config = dict(
    n_layer=10,
    d_model=512,
    n_head=8,
    n_kv_head=8,
    head_dim=64,
    d_mlp=1344,
    vocab_size=28748,
    activation='swiglu',
    norm='rmsnorm',
    norm_place='pre',
    norm_eps=1e-06,
    positions='rope',
    rope_base=1020.0,
    rope_fraction=0.25,
    qk_norm=True,
    attn_scale=0.19,
    bias='none',
    tie_embeddings=False,
    parallel_block=False,
    extras=['some layers without attention', 'local attention windows', 'gated attention', 'value embeddings', 'hashed n-gram embeddings', 'a smear gate', 'learned residual scales', 'skips across layers', 'capped logits'],
    init='normal',
    init_std_qkv=0.0212,
    init_std_o=0.0,
    init_std_up=0.0212,
    init_std_down=0.0,
    optimizer='muon_variant',
    lr=0.0104,
    lr_mult_down=0.7,
    beta1=0.95,
    lr_head=0.00564,
    warmup_steps=74,
    schedule='wsd',
    decay_fraction=1.0,
    decay_shape='pow',
    final_lr_fraction=0.1,
    batch_tokens=[32768, 65536],
    seq_len=2048,
    doc_mask=True,
    train_tokens=680500000,
    steps=14683,
    dataset='wikipedia_en',
)
Each number is 50 + 10 x the weight over its row's rms, rounded and kept within 0 to 99. Layers, rows and columns count from 0. The size before them is the row's rms in percent of the matrix's.

# gate: layer 2 MLP gate, 1344x512, rms 0.175, rows 1257-1260, columns 128-255
# up: layer 2 MLP up, 1344x512, rms 0.185, rows 1257-1260, columns 128-255
# down: layer 2 MLP down (transposed), 1344x512, rms 0.0782, rows 1257-1259, columns 128-255
gate1257 101:71 58 40 64 70 59 63 34 49 56 42 47 54 37 23 62 55 56 56 30 40 57 48 33 42 56 43 53 50 62 44 49 50 42 37 31 54 43 57 57 39 36 46 52 31 51 51 75 39 48 58 60 42 58 39 52 51 30 43 58 35 47 49 43 45 61 40 26 52 53 66 48 43 48 41 53 34 58 62 51 38 49 49 59 35 51 48 54 32 41 64 53 56 68 48 47 56 49 55 53 70 45 39 52 61 57 58 67 69 26 60 42 46 29 65 47 56 53 61 66 41 64 50 41 65 53 43 41
up1257 102:58 60 59 54 46 48 55 42 47 48 53 45 38 46 44 55 49 52 60 46 50 44 37 46 52 56 58 60 63 33 48 49 50 51 45 53 83 53 47 56 46 54 57 47 38 48 63 51 50 45 50 42 55 47 49 32 56 50 52 46 39 38 47 45 41 69 51 33 45 65 63 42 47 48 48 44 43 54 33 24 51 44 51 56 49 59 60 57 28 54 55 55 49 51 35 39 51 66 52 54 61 43 63 36 48 52 49 59 58 56 62 37 35 59 41 71 48 65 50 37 31 23 70 50 29 58 44 53
down1257 101:68 57 43 54 55 52 48 50 42 55 54 51 55 54 44 48 57 71 55 58 40 32 41 45 63 45 41 51 66 56 42 60 39 56 66 41 42 43 66 55 34 41 51 51 60 51 26 35 43 53 66 44 49 59 59 44 58 47 45 64 48 35 56 41 45 60 25 55 31 80 40 37 61 58 58 54 48 54 49 41 51 51 46 61 52 56 47 66 56 41 59 39 59 48 59 55 56 59 46 39 62 39 39 64 52 51 41 79 52 44 48 46 55 39 63 58 46 46 51 67 35 46 53 43 32 54 40 46
gate1258 097:62 41 63 48 50 34 42 45 48 46 53 65 61 40 41 59 65 32 34 48 42 62 55 52 38 56 49 45 39 60 55 54 57 49 46 51 41 58 46 42 69 49 53 53 50 59 59 57 39 72 40 52 52 54 54 49 41 66 70 48 47 48 44 50 44 55 44 41 51 65 68 53 37 50 41 54 54 59 64 46 44 36 53 59 47 42 61 41 41 58 49 41 50 47 46 45 50 42 51 39 44 49 61 46 42 43 43 55 45 59 66 54 46 59 40 44 40 50 42 58 52 54 43 50 55 50 42 34
up1258 096:52 67 56 52 45 49 49 64 54 66 46 37 50 42 57 57 55 54 51 44 41 49 54 35 43 45 39 61 51 58 47 49 68 55 64 45 45 56 40 41 71 57 60 45 45 52 44 68 37 54 52 49 26 63 46 70 39 43 65 57 45 51 50 37 52 41 49 41 39 53 55 59 40 65 48 30 59 53 49 47 46 44 54 40 43 42 68 44 36 47 37 43 38 58 56 45 50 39 46 47 60 47 57 50 43 35 60 32 65 70 70 54 50 65 49 48 55 53 45 51 48 63 40 65 48 47 38 48
down1258 096:39 61 53 55 58 58 57 84 54 51 62 44 61 37 50 40 73 63 50 58 70 38 40 49 77 31 44 52 53 46 55 55 50 62 43 42 44 59 28 50 47 47 51 57 47 61 42 55 26 24 49 51 51 46 42 52 36 51 41 41 62 47 70 47 43 49 54 49 47 53 43 47 33 52 37 71 61 64 48 52 35 39 52 53 57 73 43 54 52 38 64 58 46 29 53 53 42 47 53 43 47 44 48 73 49 43 65 53 51 71 59 50 45 41 42 59 52 47 39 58 43 38 46 43 48 73 42 38
gate1259 097:45 41 56 30 64 52 26 54 45 52 66 32 63 42 62 32 36 53 52 58 63 30 66 58 60 62 40 55 34 59 51 41 44 46 19 58 57 41 52 58 61 46 49 40 50 40 35 46 50 61 51 47 46 61 46 55 54 52 38 39 36 52 57 34 47 37 67 40 49 40 54 48 38 52 55 55 48 48 60 57 55 65 39 65 61 53 44 58 50 58 48 40 38 51 75 41 51 64 35 47 23 46 32 35 56 61 56 40 62 59 54 59 49 59 48 61 61 43 59 50 53 68 57 51 62 56 72 48
up1259 100:55 35 34 53 39 60 64 44 51 43 45 58 43 49 50 52 60 39 55 65 63 46 67 53 31 44 55 55 76 41 45 47 57 41 46 36 63 27 28 41 47 46 50 63 56 54 64 39 39 32 54 52 41 49 50 60 37 35 48 56 53 59 34 54 51 35 52 48 46 48 37 55 43 51 42 42 46 50 49 56 42 52 60 56 49 57 52 50 49 54 51 44 62 59 39 41 39 47 35 52 59 64 56 77 34 45 46 39 65 30 59 56 46 46 37 45 59 57 55 39 47 40 38 49 50 50 44 47
down1259 097:55 65 44 41 58 64 40 54 63 45 56 54 63 45 49 56 47 55 47 56 31 48 28 48 57 54 60 55 60 66 79 55 45 41 64 31 52 55 41 49 70 58 46 35 47 54 50 23 38 50 53 59 43 32 51 40 39 51 53 39 62 64 56 55 31 50 26 33 72 46 66 59 47 71 69 39 60 58 48 44 60 41 43 41 56 44 40 46 52 76 59 60 47 52 45 54 53 70 59 72 42 65 41 54 48 58 32 46 49 49 62 61 48 56 38 52 54 41 54 63 56 60 42 51 37 42 54 56
gate1260 096:37 44 52 50 55 36 66 40 48 41 58 50 53 50 67 55 57 43 55 57 42 62 50 33 60 59 41 50 46 39 49 72 53 39 47 42 61 46 37 48 45 49 59 61 57 59 55 47 42 58 40 53 41 47 61 53 70 42 46 44 53 57 53 50 43 47 67 47 31 59 72 60 56 67 44 54 41 57 52 32 47 50 29 54 51 59 37 40 55 31 59 58 44 32 62 34 52 58 52 34 50 54 47 43 37 43 53 45 30 47 48 53 61 53 44 53 61 48 56 55 36 60 49 67 46 35 45 51
up1260 099:66 51 50 52 48 54 52 51 54 41 59 67 44 58 37 54 45 58 46 40 49 41 50 65 50 38 50 61 52 70 45 28 55 46 42 47 48 38 46 47 46 57 50 46 63 69 61 63 54 47 54 40 66 63 33 42 52 61 56 50 50 48 53 69 57 50 48 44 46 42 39 49 41 53 47 49 51 52 41 64 60 49 67 47 46 46 61 52 45 62 40 54 58 70 42 56 51 50 56 60 48 55 61 71 59 62 55 54 57 51 38 44 37 58 54 60 39 50 40 50 73 56 41 54 58 50 36 59